{"num_hidden_layers": 22, "hidden_size": 320, "hidden_act": "tanh_gelu", "init": "normal", "beta1": 0.9, "warmup_steps": 428}
Each number is 50 + 10 x the weight over the matrix's rms, rounded and kept within 0 to 99. Layers, rows and columns count from 0.

# up: layer 5 MLP up, 2560x320, rms 0.0556, rows 702-723, columns 160-319
# down: layer 5 MLP down (transposed), 2560x320, rms 0.0423, rows 702-722, columns 160-319
up702:55 45 40 64 44 57 50 50 55 57 37 59 46 53 32 35 51 51 40 41 46 50 58 55 44 61 41 46 59 48 53 57 60 43 59 40 39 46 47 49 52 55 33 45 39 35 56 39 48 57 46 48 49 40 45 42 41 45 53 50 57 44 42 61 54 53 47 50 50 62 35 51 41 52 52 43 58 44 41 62 49 44 56 35 48 48 46 44 53 45 53 51 47 55 54 39 55 53 50 39 44 54 53 54 56 47 57 61 50 49 49 66 45 61 57 52 53 38 51 66 60 59 56 56 39 61 44 53 51 70 58 45 57 38 64 64 37 40 57 66 49 56 39 49 73 45 57 57 42 55 57 40 43 47 64 52 62 43 57 59
down702:45 48 38 62 55 48 55 63 51 59 45 59 38 48 40 32 57 60 43 46 47 61 48 60 49 69 41 39 57 44 51 61 59 44 57 30 37 49 45 46 42 57 33 50 50 40 51 47 49 48 58 50 52 44 35 45 41 45 51 69 67 43 43 58 62 50 44 54 52 70 36 57 35 48 52 44 58 41 34 53 54 54 63 50 48 49 58 56 54 42 59 44 57 48 50 39 58 52 49 41 51 52 50 49 68 49 53 53 44 37 51 57 45 70 65 51 55 43 48 49 59 53 37 58 50 63 42 53 65 59 59 44 59 44 65 64 40 43 52 54 55 59 42 36 83 59 55 55 51 54 64 42 45 47 65 39 50 35 65 53
up703:52 51 41 56 52 55 57 53 45 50 47 62 48 65 58 31 59 51 46 49 47 62 67 57 49 59 48 46 60 47 48 55 57 47 49 38 54 43 49 60 38 60 42 58 53 49 47 48 41 67 45 48 51 44 41 48 51 50 54 48 47 57 44 57 63 66 47 53 42 49 50 53 38 59 48 43 66 52 49 59 55 37 48 43 57 50 48 35 55 42 49 43 54 56 49 52 62 48 49 42 57 42 61 63 51 41 55 63 47 57 53 59 52 60 62 46 53 47 56 57 53 40 41 62 47 52 48 56 54 58 46 43 56 43 44 55 52 40 49 57 37 66 38 60 50 60 49 47 37 61 54 41 48 60 58 52 52 42 53 44
down703:45 36 29 61 41 58 69 61 63 55 46 57 50 47 31 21 41 54 55 61 45 52 50 74 56 56 41 42 59 62 51 62 61 41 49 38 55 48 46 56 45 63 45 61 46 46 56 45 51 63 37 60 53 34 36 55 46 37 57 53 66 55 43 61 51 61 47 51 39 52 45 60 40 59 50 51 53 52 43 65 40 50 53 58 44 60 56 60 46 39 42 48 60 43 45 37 68 54 49 44 48 46 45 55 64 58 53 69 57 41 49 52 42 60 52 53 61 53 45 43 57 45 47 53 41 53 53 47 50 66 60 36 57 50 59 55 52 46 54 53 37 57 44 43 65 63 45 47 38 57 67 39 41 47 49 45 46 31 54 48
up704:55 30 47 79 37 54 63 59 44 58 38 51 53 47 41 43 42 64 31 32 44 60 54 56 43 64 38 42 64 38 62 59 55 48 47 40 44 47 50 52 52 58 36 56 38 45 59 46 52 58 57 50 42 32 52 50 37 43 54 47 59 44 47 57 51 57 43 43 48 64 44 55 46 56 59 47 56 45 46 74 49 54 48 50 52 62 46 54 49 44 48 48 43 50 56 47 48 52 53 57 48 43 49 55 60 45 50 54 43 46 47 56 42 53 58 47 49 41 47 52 64 54 36 48 52 58 48 47 58 73 45 42 45 45 48 43 35 49 55 64 43 65 42 51 63 47 56 53 49 64 50 43 42 61 57 52 56 44 62 53
down704:50 45 43 57 54 50 71 70 52 57 54 65 48 36 59 38 57 61 52 35 54 56 49 54 51 59 32 44 72 48 41 53 55 49 49 30 52 49 53 54 38 54 29 55 37 41 56 47 45 59 65 41 49 35 40 46 40 42 48 46 63 62 39 60 51 52 49 55 42 65 31 63 30 61 53 38 52 52 42 43 45 52 62 51 47 52 48 55 59 33 42 42 54 40 50 53 60 64 42 36 55 55 52 45 70 42 49 65 60 39 43 69 59 51 56 45 58 53 43 55 56 60 53 47 52 61 65 45 47 57 43 50 53 40 74 60 26 42 49 63 47 56 52 42 71 56 52 52 47 62 62 47 50 46 63 37 49 37 62 53
up705:41 52 38 55 63 70 46 60 54 41 49 47 40 54 36 46 47 47 58 47 45 69 34 46 68 67 50 27 57 68 40 36 64 51 67 47 57 60 35 52 44 62 37 47 69 28 65 39 63 58 59 62 59 34 36 57 25 43 47 66 65 46 57 47 62 46 47 47 30 47 43 59 39 41 42 47 53 58 45 58 43 56 62 48 35 38 68 43 58 40 34 48 69 48 42 44 77 40 33 53 60 34 51 65 38 32 71 66 55 50 47 57 29 45 45 46 62 37 44 62 57 45 55 60 51 68 48 50 35 67 64 63 56 50 54 63 32 36 47 66 37 55 41 68 55 34 46 74 75 65 66 32 52 38 69 57 51 45 66 59
down705:37 59 51 67 37 70 60 51 53 53 60 45 58 51 44 58 58 50 53 54 58 60 44 31 35 57 50 41 47 56 43 63 44 54 54 56 57 55 52 58 26 35 39 48 40 59 45 65 45 64 61 48 49 47 38 69 49 70 56 65 37 41 35 49 63 63 36 49 56 51 26 46 59 47 35 48 45 63 52 66 50 57 62 53 50 51 63 52 43 53 58 49 55 51 46 54 51 49 56 49 55 53 59 39 43 48 44 70 49 53 34 58 58 45 62 43 43 39 36 55 35 48 61 56 39 48 53 52 41 50 49 42 41 47 49 45 46 52 45 54 38 52 49 43 50 42 50 70 59 42 51 56 38 50 47 50 50 49 48 48
up706:52 48 48 60 45 60 64 49 51 50 44 52 52 53 46 41 53 46 42 53 47 61 56 63 47 54 41 43 54 56 50 63 52 51 51 40 45 42 48 58 39 56 40 54 36 40 54 50 46 53 52 43 45 44 49 34 32 44 58 46 52 59 32 65 55 50 51 55 47 65 40 49 37 55 57 50 61 46 41 62 45 48 52 48 50 63 42 56 56 46 52 43 54 53 52 49 57 51 40 44 54 50 50 51 59 47 58 57 54 43 40 63 43 47 62 51 55 39 57 48 52 47 53 62 48 58 48 55 54 61 53 45 50 45 65 51 52 40 58 63 52 58 40 51 62 57 58 53 50 61 62 43 40 50 63 52 59 39 50 48
down706:47 54 43 63 50 50 57 66 55 50 47 58 39 48 45 28 49 70 51 56 50 58 46 65 64 56 38 41 62 56 43 57 40 47 60 29 48 43 50 46 40 52 45 53 53 36 57 45 44 50 48 55 51 38 28 56 38 46 55 48 66 50 48 60 59 59 47 59 61 66 30 56 34 44 52 52 55 44 44 55 48 54 63 50 51 52 52 55 57 46 48 37 62 49 42 53 67 61 52 55 50 55 39 48 72 54 45 65 59 31 51 67 49 51 66 62 59 51 56 43 51 45 42 53 45 55 43 54 55 60 55 37 58 36 61 64 52 44 57 57 47 56 39 41 67 52 43 52 47 56 62 35 46 40 55 35 47 40 59 60
up707:55 44 57 54 49 46 64 57 61 42 44 70 52 72 39 27 57 58 54 71 49 47 68 71 62 48 49 30 56 55 50 64 74 45 71 45 53 46 55 63 42 76 50 56 61 47 46 62 40 70 20 54 47 49 16 53 55 44 66 47 49 66 41 57 61 74 42 36 60 65 40 45 29 33 46 50 75 29 44 70 50 40 51 40 59 44 55 57 42 47 45 58 63 70 29 52 64 49 34 39 53 57 61 56 63 41 74 56 41 52 45 37 30 48 61 47 68 42 26 45 63 57 35 61 27 39 40 61 50 49 57 48 47 37 71 49 65 43 48 63 59 45 54 57 61 42 38 57 33 38 52 50 49 71 72 45 60 41 57 62
down707:53 44 39 39 40 54 42 52 49 62 40 39 70 68 49 50 42 40 48 47 45 53 44 51 49 50 52 19 53 39 57 59 40 55 64 68 34 55 63 64 55 50 61 41 47 66 45 46 38 76 53 53 56 53 35 40 32 57 37 68 44 54 77 54 45 24 27 74 42 69 41 55 46 46 47 55 53 43 71 39 55 58 42 54 59 60 55 47 32 52 54 48 52 29 44 42 46 30 54 44 57 53 50 43 50 50 65 42 42 37 31 44 59 43 47 31 78 60 33 35 52 63 49 71 38 34 61 35 60 34 39 55 49 54 71 53 75 31 47 62 50 58 69 38 58 43 58 56 54 55 45 57 49 56 46 48 46 52 72 46
up708:51 46 39 68 46 68 51 56 51 53 54 60 60 62 48 42 50 54 35 58 42 40 52 57 33 60 49 44 58 52 50 67 48 49 46 43 42 50 63 54 47 65 40 56 60 39 54 55 49 49 45 40 46 43 41 53 54 59 49 56 63 53 45 51 53 53 48 49 46 51 47 56 39 49 53 33 46 47 50 68 44 58 56 43 48 54 54 56 54 45 49 55 43 56 47 38 64 44 49 53 39 27 50 47 54 27 55 43 41 56 60 52 47 51 60 41 44 50 44 56 52 46 41 55 51 53 50 56 49 53 63 53 49 49 44 57 44 46 55 56 47 60 43 55 53 54 54 55 52 47 56 37 44 56 59 51 52 49 49 49
down708:57 51 43 44 54 69 39 58 52 57 45 33 65 43 46 42 50 37 45 40 40 61 59 66 52 57 56 44 42 56 51 63 41 66 50 52 47 64 41 40 35 64 54 56 38 58 49 41 57 56 49 54 57 31 46 63 40 56 56 56 58 62 33 54 42 61 37 62 62 46 54 61 40 61 52 50 50 36 47 48 58 63 66 58 56 36 54 44 42 57 28 50 41 36 64 48 70 57 47 53 50 46 42 44 65 32 45 63 71 42 64 61 46 53 43 61 71 40 48 39 44 45 43 54 44 54 47 42 49 58 44 38 66 34 50 63 42 56 39 69 48 44 60 62 60 46 50 43 53 55 42 40 43 52 60 38 35 47 52 51
up709:57 47 28 54 57 62 57 55 47 44 42 49 61 53 58 42 58 67 41 53 34 63 61 44 51 54 52 42 52 59 42 63 62 57 52 25 53 51 40 55 46 68 42 49 38 23 55 46 53 66 59 58 54 41 52 46 64 40 51 46 51 55 51 71 71 46 42 63 49 72 31 68 30 44 52 32 54 37 52 72 48 44 66 48 50 43 46 52 51 51 61 48 58 62 45 43 59 45 51 57 60 56 48 60 47 36 52 81 46 49 38 56 46 61 49 43 59 37 41 41 67 42 52 58 53 60 38 59 69 68 68 50 64 56 69 39 54 27 45 54 41 48 49 49 64 44 59 66 46 56 66 46 50 54 51 53 57 43 58 50
down709:42 41 41 46 61 53 41 51 41 48 42 49 37 40 55 64 31 44 57 50 48 75 61 37 69 35 46 45 45 58 57 45 34 47 55 43 60 53 52 48 44 66 53 37 48 44 49 37 48 76 64 47 44 64 66 44 40 65 55 51 67 64 42 32 60 33 62 54 46 55 35 58 66 70 49 63 32 73 19 60 51 67 37 40 51 41 50 35 57 52 63 53 37 30 57 65 58 59 54 45 49 50 66 67 42 57 30 49 52 57 67 46 38 73 61 56 45 50 51 55 60 60 76 38 50 60 61 45 57 58 31 47 54 49 73 50 43 47 47 39 42 65 52 38 53 38 72 65 36 47 50 46 41 58 48 54 42 48 60 51
up710:52 38 37 66 37 57 52 48 50 47 51 46 58 61 38 32 53 46 37 49 44 61 51 60 50 61 42 39 57 47 50 54 57 51 57 41 40 47 48 48 54 52 40 50 43 44 61 51 44 59 48 53 48 43 44 46 47 40 46 53 57 45 43 63 63 49 43 51 45 60 36 55 39 50 52 42 57 45 38 60 50 39 55 38 50 52 46 57 49 39 46 49 52 56 46 39 55 59 45 47 49 52 57 56 58 43 60 63 44 42 51 61 51 63 51 49 46 43 49 54 57 52 48 60 47 59 45 48 53 70 53 45 54 51 62 63 38 38 59 58 53 62 37 44 63 53 49 53 46 52 66 36 44 53 65 47 68 40 56 60
down710:47 52 47 63 58 50 57 64 53 48 53 59 48 52 40 38 53 71 41 42 41 63 46 62 48 65 42 44 66 50 47 54 56 48 60 28 42 43 41 46 51 53 40 61 42 38 53 42 48 51 58 48 48 43 34 48 37 40 54 57 65 38 44 55 61 55 48 54 53 65 31 61 26 54 59 40 52 50 37 56 53 45 67 46 49 55 53 58 53 40 49 33 58 48 46 45 57 57 53 49 53 60 51 47 74 48 48 68 44 35 49 60 51 59 67 51 49 32 46 43 58 51 37 53 45 61 45 44 61 62 51 39 60 48 66 60 52 46 58 60 57 50 42 38 76 55 46 51 47 51 66 39 47 48 62 39 47 33 61 53
up711:52 56 42 60 49 49 52 67 49 50 47 39 51 44 60 50 45 49 44 48 48 55 50 56 45 55 50 54 50 50 40 63 49 47 54 45 38 60 54 52 43 43 49 45 53 47 64 49 52 53 51 48 53 44 44 56 55 55 59 56 53 37 47 50 55 63 46 42 60 50 41 52 45 52 45 45 60 41 34 48 48 47 59 56 49 58 56 60 49 49 48 30 55 43 50 40 52 56 42 54 45 48 42 53 53 55 45 50 54 45 53 55 51 46 59 53 50 52 40 44 59 47 42 48 46 61 43 54 40 49 59 44 57 51 51 51 63 50 36 58 46 59 43 38 49 57 50 54 48 60 49 53 63 39 55 41 45 46 56 59
down711:48 46 51 49 51 49 46 45 47 48 53 52 47 50 48 51 52 47 50 47 50 48 51 52 53 47 55 54 49 48 52 45 51 56 48 54 50 47 54 46 56 52 49 54 51 49 50 56 46 50 52 49 45 54 50 55 52 51 48 45 45 57 57 55 48 45 50 54 45 51 58 50 50 51 52 51 50 53 55 49 49 53 50 51 54 50 45 42 46 54 52 52 46 56 50 50 45 47 48 46 49 49 48 53 52 52 52 49 46 46 47 52 50 49 51 45 47 51 59 54 47 49 55 50 50 52 53 50 48 57 50 52 49 52 49 49 48 52 52 45 51 46 50 55 54 52 46 47 53 54 52 53 47 52 48 56 49 53 49 49
up712:47 41 53 50 45 51 45 59 53 48 58 32 54 62 53 61 35 48 41 48 46 63 31 47 51 66 54 19 79 48 50 73 50 38 67 43 52 55 43 52 44 65 48 45 91 41 54 33 57 44 39 69 64 36 56 46 36 61 53 54 50 48 51 64 52 53 53 33 45 40 41 48 32 47 37 40 59 50 21 39 44 45 61 49 31 39 59 64 34 27 27 38 51 53 63 59 66 67 41 70 40 46 51 45 49 39 52 38 49 34 64 34 55 49 60 77 53 51 33 68 52 72 51 34 69 68 58 58 60 58 52 55 62 47 54 58 68 57 42 73 42 65 63 59 69 48 46 71 74 50 46 39 52 25 53 44 45 39 46 31
down712:48 33 53 51 60 55 56 45 47 58 33 58 45 45 55 50 46 68 56 46 59 47 39 41 70 34 43 59 48 55 30 55 52 58 63 51 62 51 40 66 50 51 49 51 71 39 32 58 35 40 54 50 52 42 55 43 40 49 46 55 71 36 50 41 43 71 56 55 59 36 55 50 36 41 61 53 39 61 48 35 27 55 43 54 54 32 48 48 43 78 51 34 71 71 51 69 41 44 60 45 49 58 53 31 55 62 17 31 56 42 30 21 43 53 77 57 45 49 40 57 24 55 44 51 47 37 52 33 46 62 61 30 42 59 70 48 53 64 54 53 56 56 44 43 51 51 62 53 41 52 54 48 54 53 50 48 54 66 36 47
up713:55 44 47 54 59 54 57 51 39 61 36 51 47 53 37 46 50 63 32 51 48 55 55 55 52 60 53 42 57 37 61 46 44 53 60 37 51 39 67 36 48 64 41 47 37 38 57 55 36 61 55 50 48 42 51 40 47 40 40 53 52 55 34 60 54 39 53 48 38 58 39 60 31 49 51 49 49 35 44 62 58 39 51 43 44 60 46 52 48 42 60 39 53 52 46 54 53 56 41 44 42 41 50 52 61 38 42 52 48 47 44 69 50 51 56 48 53 52 54 54 55 57 45 64 50 54 34 55 52 71 50 49 41 56 55 41 42 39 56 48 51 44 46 48 60 61 43 54 52 56 60 46 48 60 65 53 64 33 47 48
down713:58 48 46 63 52 56 55 71 38 57 43 59 50 47 52 37 54 72 55 61 43 74 56 54 56 72 50 39 59 51 60 54 44 38 56 30 41 45 52 47 55 56 43 51 41 30 51 43 46 47 64 51 53 33 44 49 38 50 41 56 61 54 40 66 51 45 49 63 50 63 26 51 36 43 48 51 51 43 33 53 48 46 53 53 56 46 47 52 62 42 52 40 51 35 55 47 55 59 43 43 51 61 37 48 71 39 41 57 55 30 55 77 57 72 49 59 53 53 51 56 55 54 49 52 29 52 50 54 46 71 47 32 43 49 76 57 45 43 45 51 51 49 29 40 84 54 44 52 49 51 54 44 53 52 72 54 54 33 49 49
up714:66 42 57 54 47 43 56 57 42 71 50 44 30 43 44 52 37 52 51 48 54 67 36 47 64 57 45 41 57 65 45 62 55 42 68 44 53 60 49 39 45 46 50 55 58 24 50 42 37 65 39 54 63 50 39 58 48 34 71 51 64 62 44 56 56 59 44 54 43 39 46 54 52 49 66 52 45 45 27 65 38 50 57 48 53 71 63 68 59 60 60 56 53 50 33 65 47 51 42 45 50 57 54 48 51 50 48 69 50 58 57 64 68 62 48 65 48 42 37 51 62 62 60 43 46 39 46 30 49 48 52 38 56 48 56 64 42 55 42 58 56 69 49 44 60 35 59 59 38 34 66 58 50 49 59 44 46 49 44 57
down714:52 39 55 60 63 31 45 41 48 49 39 36 47 40 42 41 50 58 47 51 40 52 31 64 52 57 45 61 32 46 58 54 42 43 53 50 58 59 55 48 51 52 37 74 49 57 51 27 32 56 49 42 52 20 38 41 47 53 42 40 40 59 51 63 42 47 49 55 25 53 58 34 43 54 56 65 38 29 46 39 50 46 71 55 50 55 51 47 54 55 57 43 30 47 44 48 46 50 52 48 39 41 47 43 41 47 53 58 42 33 60 49 40 55 50 55 68 44 46 38 57 51 53 47 50 47 45 48 53 56 58 40 59 50 44 41 43 43 50 71 64 37 60 46 48 64 45 55 37 53 36 39 58 46 59 62 51 51 53 45
up715:66 43 48 63 47 53 49 56 53 55 46 43 51 54 50 44 64 50 48 54 34 54 43 59 63 51 47 48 60 54 55 53 48 50 45 43 46 46 51 59 51 49 49 36 48 46 55 63 56 62 56 52 53 43 48 41 50 46 59 50 49 52 41 57 63 52 57 41 61 57 48 59 41 62 61 40 55 37 41 58 53 42 52 37 48 55 43 42 54 59 41 47 54 46 50 43 59 63 55 51 51 46 63 53 50 35 55 58 40 52 50 49 46 53 47 62 54 47 54 55 55 46 54 54 57 52 54 59 53 55 55 40 59 47 46 49 60 41 56 52 46 56 43 55 60 61 69 54 53 57 47 47 40 58 60 39 56 43 58 45
down715:38 43 62 49 32 58 56 72 65 68 44 51 49 51 52 36 65 61 56 46 49 63 57 48 57 44 52 32 40 43 55 57 52 37 56 42 58 47 47 36 46 56 40 46 55 45 63 46 55 49 54 50 53 51 46 66 62 56 53 39 40 53 28 50 59 42 49 61 54 65 48 55 39 67 53 29 51 46 47 45 50 56 54 67 44 49 54 47 40 55 39 33 50 38 51 56 64 48 41 49 49 51 32 59 61 55 49 57 61 42 48 48 52 53 50 53 56 52 48 49 42 51 54 51 42 42 52 41 55 65 50 52 63 40 53 37 56 55 43 58 46 55 43 59 56 55 54 39 56 51 49 48 58 52 47 39 46 46 58 43
up716:51 42 29 59 43 66 54 42 44 58 45 62 59 58 53 34 46 54 42 60 38 49 55 56 61 76 35 43 52 54 46 58 58 38 55 32 41 42 36 49 41 62 44 56 47 40 61 49 36 65 50 49 47 30 38 43 47 44 59 46 53 53 42 60 51 40 49 46 51 53 37 50 37 44 53 33 51 53 36 61 49 46 62 44 59 54 41 61 54 41 38 46 59 55 50 47 62 54 42 47 46 43 61 56 57 51 50 63 40 56 60 45 43 54 58 47 55 42 51 59 61 48 46 49 50 58 58 56 62 48 45 36 54 47 53 52 54 27 56 63 56 58 49 48 54 47 51 57 33 72 55 40 44 53 61 48 64 31 68 51
down716:42 51 52 48 34 37 51 60 62 56 45 45 57 56 53 47 52 67 43 55 45 60 47 50 45 49 54 39 50 58 54 37 55 53 58 44 54 52 58 48 59 54 51 49 59 48 58 53 57 52 50 37 56 46 56 53 43 61 60 65 44 61 61 50 69 51 50 43 44 53 42 53 62 47 53 57 46 48 47 43 54 54 52 61 44 53 43 46 46 48 55 40 42 50 44 49 56 53 52 50 50 43 60 62 62 39 51 44 52 50 55 44 52 50 44 40 46 48 53 49 45 49 49 47 56 48 45 52 49 51 57 55 60 58 45 45 48 42 41 47 53 68 49 62 56 63 50 39 48 44 60 44 53 47 51 42 41 52 43 63
up717:59 41 32 58 52 60 57 46 37 49 49 61 69 60 47 46 59 68 36 38 32 48 69 65 39 55 40 42 49 46 58 53 43 56 43 40 59 53 36 61 53 69 51 45 36 42 51 48 55 49 58 39 52 38 60 43 45 50 48 56 49 33 39 53 58 42 50 59 38 52 27 59 25 60 63 42 43 45 50 70 57 36 48 37 40 45 43 35 67 46 41 51 37 57 61 35 52 54 42 56 43 42 39 51 52 44 61 71 52 46 43 52 66 50 47 39 42 42 61 65 64 71 43 63 36 58 59 50 60 79 54 46 42 41 59 46 54 33 55 62 44 70 36 57 53 51 55 48 40 65 52 35 49 72 52 62 56 52 56 41
down717:51 38 49 47 68 66 54 65 49 50 56 38 45 28 62 44 54 55 54 50 55 65 50 66 45 60 42 34 67 61 55 64 50 73 55 30 59 39 43 46 44 67 37 64 49 52 72 35 50 60 51 56 67 41 48 50 55 66 50 59 56 60 40 61 64 62 54 51 52 64 33 47 26 49 50 49 42 25 31 59 53 56 59 47 35 52 52 45 64 51 68 43 55 32 45 53 46 45 40 55 56 41 50 49 67 45 66 57 50 49 53 55 54 54 56 71 43 55 59 55 64 60 53 58 29 73 59 46 53 69 78 49 43 56 50 64 39 45 53 56 49 56 37 53 64 58 47 42 48 55 61 41 38 53 48 47 49 53 68 48
up718:47 48 44 40 65 75 76 60 53 29 52 61 35 50 47 25 32 75 40 62 48 50 80 52 52 48 50 40 52 54 49 44 66 10 39 46 35 49 70 38 53 58 72 56 43 63 69 43 50 48 52 28 50 37 53 54 60 58 74 30 79 44 41 48 56 71 33 50 56 41 57 38 52 48 48 46 62 19 51 41 49 58 51 53 53 42 45 63 45 47 28 55 61 43 29 39 67 76 37 67 59 45 48 36 46 53 78 48 52 54 68 52 62 58 45 64 64 56 39 56 53 43 50 62 63 58 62 51 58 56 48 39 40 44 47 51 49 52 53 61 56 51 61 54 58 28 36 60 51 47 36 22 47 65 45 30 77 65 42 45
down718:57 60 78 44 59 41 61 32 46 30 48 42 30 21 51 53 62 64 48 57 39 62 65 53 72 71 40 58 41 48 35 64 36 42 63 17 51 50 57 55 51 38 58 47 32 76 31 29 47 48 38 49 62 51 53 49 66 38 70 32 59 69 56 31 62 52 39 48 56 44 50 52 59 58 50 31 41 55 53 37 61 56 57 70 41 49 50 44 46 38 65 42 54 64 46 59 29 73 47 32 53 58 57 47 39 43 77 51 49 46 67 56 82 76 66 53 46 67 40 55 17 55 61 50 74 47 52 56 55 54 49 57 64 37 78 49 49 45 49 49 43 49 58 82 40 40 57 34 59 51 58 37 50 55 50 62 52 54 59 62
up719:56 42 44 63 42 55 60 49 51 56 40 58 43 47 41 37 54 57 36 47 46 55 68 60 49 55 37 40 62 46 55 60 52 44 53 44 39 44 51 47 44 61 35 56 47 39 57 47 41 56 55 47 46 39 44 44 44 45 46 59 56 52 35 58 61 46 46 46 54 62 34 53 42 51 59 45 51 39 46 66 51 44 49 44 58 57 43 46 56 41 55 54 51 49 45 38 59 58 49 44 46 49 54 51 55 45 57 62 45 39 50 71 47 56 57 42 55 47 50 59 56 56 48 60 36 56 39 51 51 69 44 47 53 50 64 50 36 42 63 53 51 60 41 46 65 42 56 58 46 57 55 36 45 54 58 54 61 43 57 53
down719:50 47 50 66 53 51 61 67 49 53 46 60 47 46 41 39 52 60 48 50 52 56 45 60 48 66 39 39 58 43 50 60 48 48 59 32 38 43 43 48 39 57 35 53 39 40 52 47 54 49 60 55 44 39 27 43 47 45 42 58 63 44 41 63 56 45 48 51 58 69 29 59 31 46 51 47 55 49 46 53 54 46 55 43 48 50 49 57 55 37 53 37 50 38 47 39 58 53 54 48 50 62 44 53 73 49 45 59 53 36 50 67 52 63 64 55 55 46 41 53 55 59 39 57 45 58 45 51 55 76 53 49 52 43 72 70 41 39 58 55 54 61 39 41 76 56 51 56 40 49 60 46 46 53 70 39 43 47 67 55
up720:72 45 52 40 40 50 76 53 67 72 48 61 47 67 59 36 34 55 52 53 49 58 63 71 56 51 38 41 59 45 46 56 42 63 53 42 52 55 57 57 61 38 49 78 73 44 49 39 38 79 37 28 62 42 55 59 56 54 54 23 64 60 36 42 60 65 72 46 26 48 52 69 40 55 50 45 54 34 34 57 30 53 65 51 53 59 56 60 60 51 40 36 43 57 49 41 48 54 28 39 64 41 61 54 55 56 51 66 61 54 37 35 70 69 56 53 61 63 53 48 66 47 36 50 33 44 68 42 55 37 67 40 50 43 59 37 42 45 38 56 38 48 45 53 60 46 39 54 34 36 57 46 51 58 64 34 70 46 56 58
down720:62 71 52 43 49 43 43 52 49 33 68 56 51 51 46 55 38 73 53 56 42 49 41 60 45 57 47 40 31 54 36 69 40 57 39 51 63 47 58 39 71 48 36 66 54 33 37 28 51 43 51 49 49 63 64 39 50 62 70 59 47 64 50 23 51 71 70 38 70 51 34 71 56 61 52 44 47 36 49 51 51 50 40 50 45 65 45 54 54 51 43 46 61 45 48 43 52 43 40 45 65 56 62 48 51 73 37 40 46 56 30 46 61 48 43 51 57 64 45 34 64 40 32 37 43 48 62 37 50 45 55 46 39 57 57 37 48 54 52 57 54 34 38 45 57 59 54 48 45 25 51 52 45 54 32 29 36 65 53 50
up721:52 40 38 63 48 51 39 53 60 41 53 52 72 46 28 51 40 46 51 53 42 50 41 55 39 69 16 35 48 38 49 58 63 58 68 43 24 48 49 34 23 51 61 57 60 56 52 65 45 58 40 36 61 55 58 51 57 52 75 38 47 53 50 75 52 39 47 54 55 42 30 42 14 50 44 44 44 42 44 54 49 54 54 31 53 42 51 41 52 28 55 53 43 63 49 42 70 43 39 60 43 54 56 38 79 50 63 41 50 21 69 47 57 35 43 63 49 63 29 31 64 57 34 74 34 39 58 54 54 61 55 46 59 47 35 39 59 37 56 58 61 50 68 51 69 42 79 56 57 56 50 20 45 61 58 41 61 54 55 49
down721:59 53 54 46 56 51 65 48 52 53 31 47 40 39 33 51 42 65 55 61 47 63 33 60 38 64 45 46 53 45 54 55 60 38 37 51 60 52 54 55 77 36 38 58 61 50 48 67 47 50 48 58 55 65 42 62 54 44 48 47 59 32 48 43 57 52 58 32 39 46 32 58 42 69 72 63 46 46 46 78 34 44 49 39 55 52 53 48 54 57 54 53 46 41 60 42 65 47 55 43 58 50 76 60 57 44 44 60 38 58 58 52 42 51 49 54 59 57 47 73 49 43 55 29 46 48 36 45 51 39 46 37 49 48 54 47 67 46 44 56 49 53 43 45 62 57 54 39 57 41 61 48 52 39 33 72 68 36 55 42
up722:50 20 58 50 48 59 59 57 54 38 60 67 60 71 47 53 59 74 40 63 33 53 45 60 53 47 55 50 63 44 66 74 50 44 46 44 43 52 53 37 63 58 32 68 47 36 48 66 61 75 34 48 57 51 55 48 63 54 59 49 52 26 70 41 59 64 44 41 47 51 44 53 51 54 64 58 61 37 39 81 51 40 61 50 43 34 60 37 62 43 39 39 48 47 41 43 59 68 39 42 58 58 73 47 58 52 55 50 29 48 62 46 65 58 55 60 39 44 37 60 55 40 43 56 39 54 45 78 65 62 60 51 65 18 45 42 59 45 34 75 61 47 58 56 65 40 56 52 41 44 48 51 58 56 54 39 47 38 38 58
down722:33 48 36 53 48 49 54 53 44 44 38 43 43 51 41 53 59 60 54 35 45 42 61 33 60 60 59 76 45 19 39 62 48 61 47 43 31 50 48 39 64 53 48 57 48 36 46 44 57 70 55 50 54 47 49 48 66 56 32 64 56 50 60 41 58 53 41 45 52 48 50 47 47 52 62 49 63 53 58 52 51 52 55 51 51 35 43 41 62 40 61 50 38 57 42 36 48 58 52 55 43 39 52 30 25 61 42 42 58 52 47 62 56 44 33 57 54 42 60 60 52 65 44 47 57 65 45 68 41 69 32 55 41 35 50 49 47 46 49 57 50 48 53 55 57 50 75 53 55 65 31 48 46 40 36 59 53 59 37 75
up723:51 40 41 64 54 61 52 54 48 47 46 55 45 50 44 34 53 54 39 55 44 55 58 56 48 64 41 36 59 47 57 57 56 40 61 45 44 47 54 52 54 53 36 49 40 43 55 47 37 56 50 46 52 44 38 42 41 49 63 55 51 44 40 60 57 47 46 44 47 59 38 57 35 45 56 38 57 39 35 54 53 44 58 41 42 63 48 53 50 38 43 48 54 53 41 46 52 61 39 42 50 48 59 61 64 41 57 52 41 47 45 63 43 66 55 54 47 35 53 56 59 53 48 63 42 58 44 50 53 67 50 49 54 52 64 56 48 41 61 59 53 73 33 41 66 53 58 54 50 53 58 45 38 58 62 46 62 38 52 50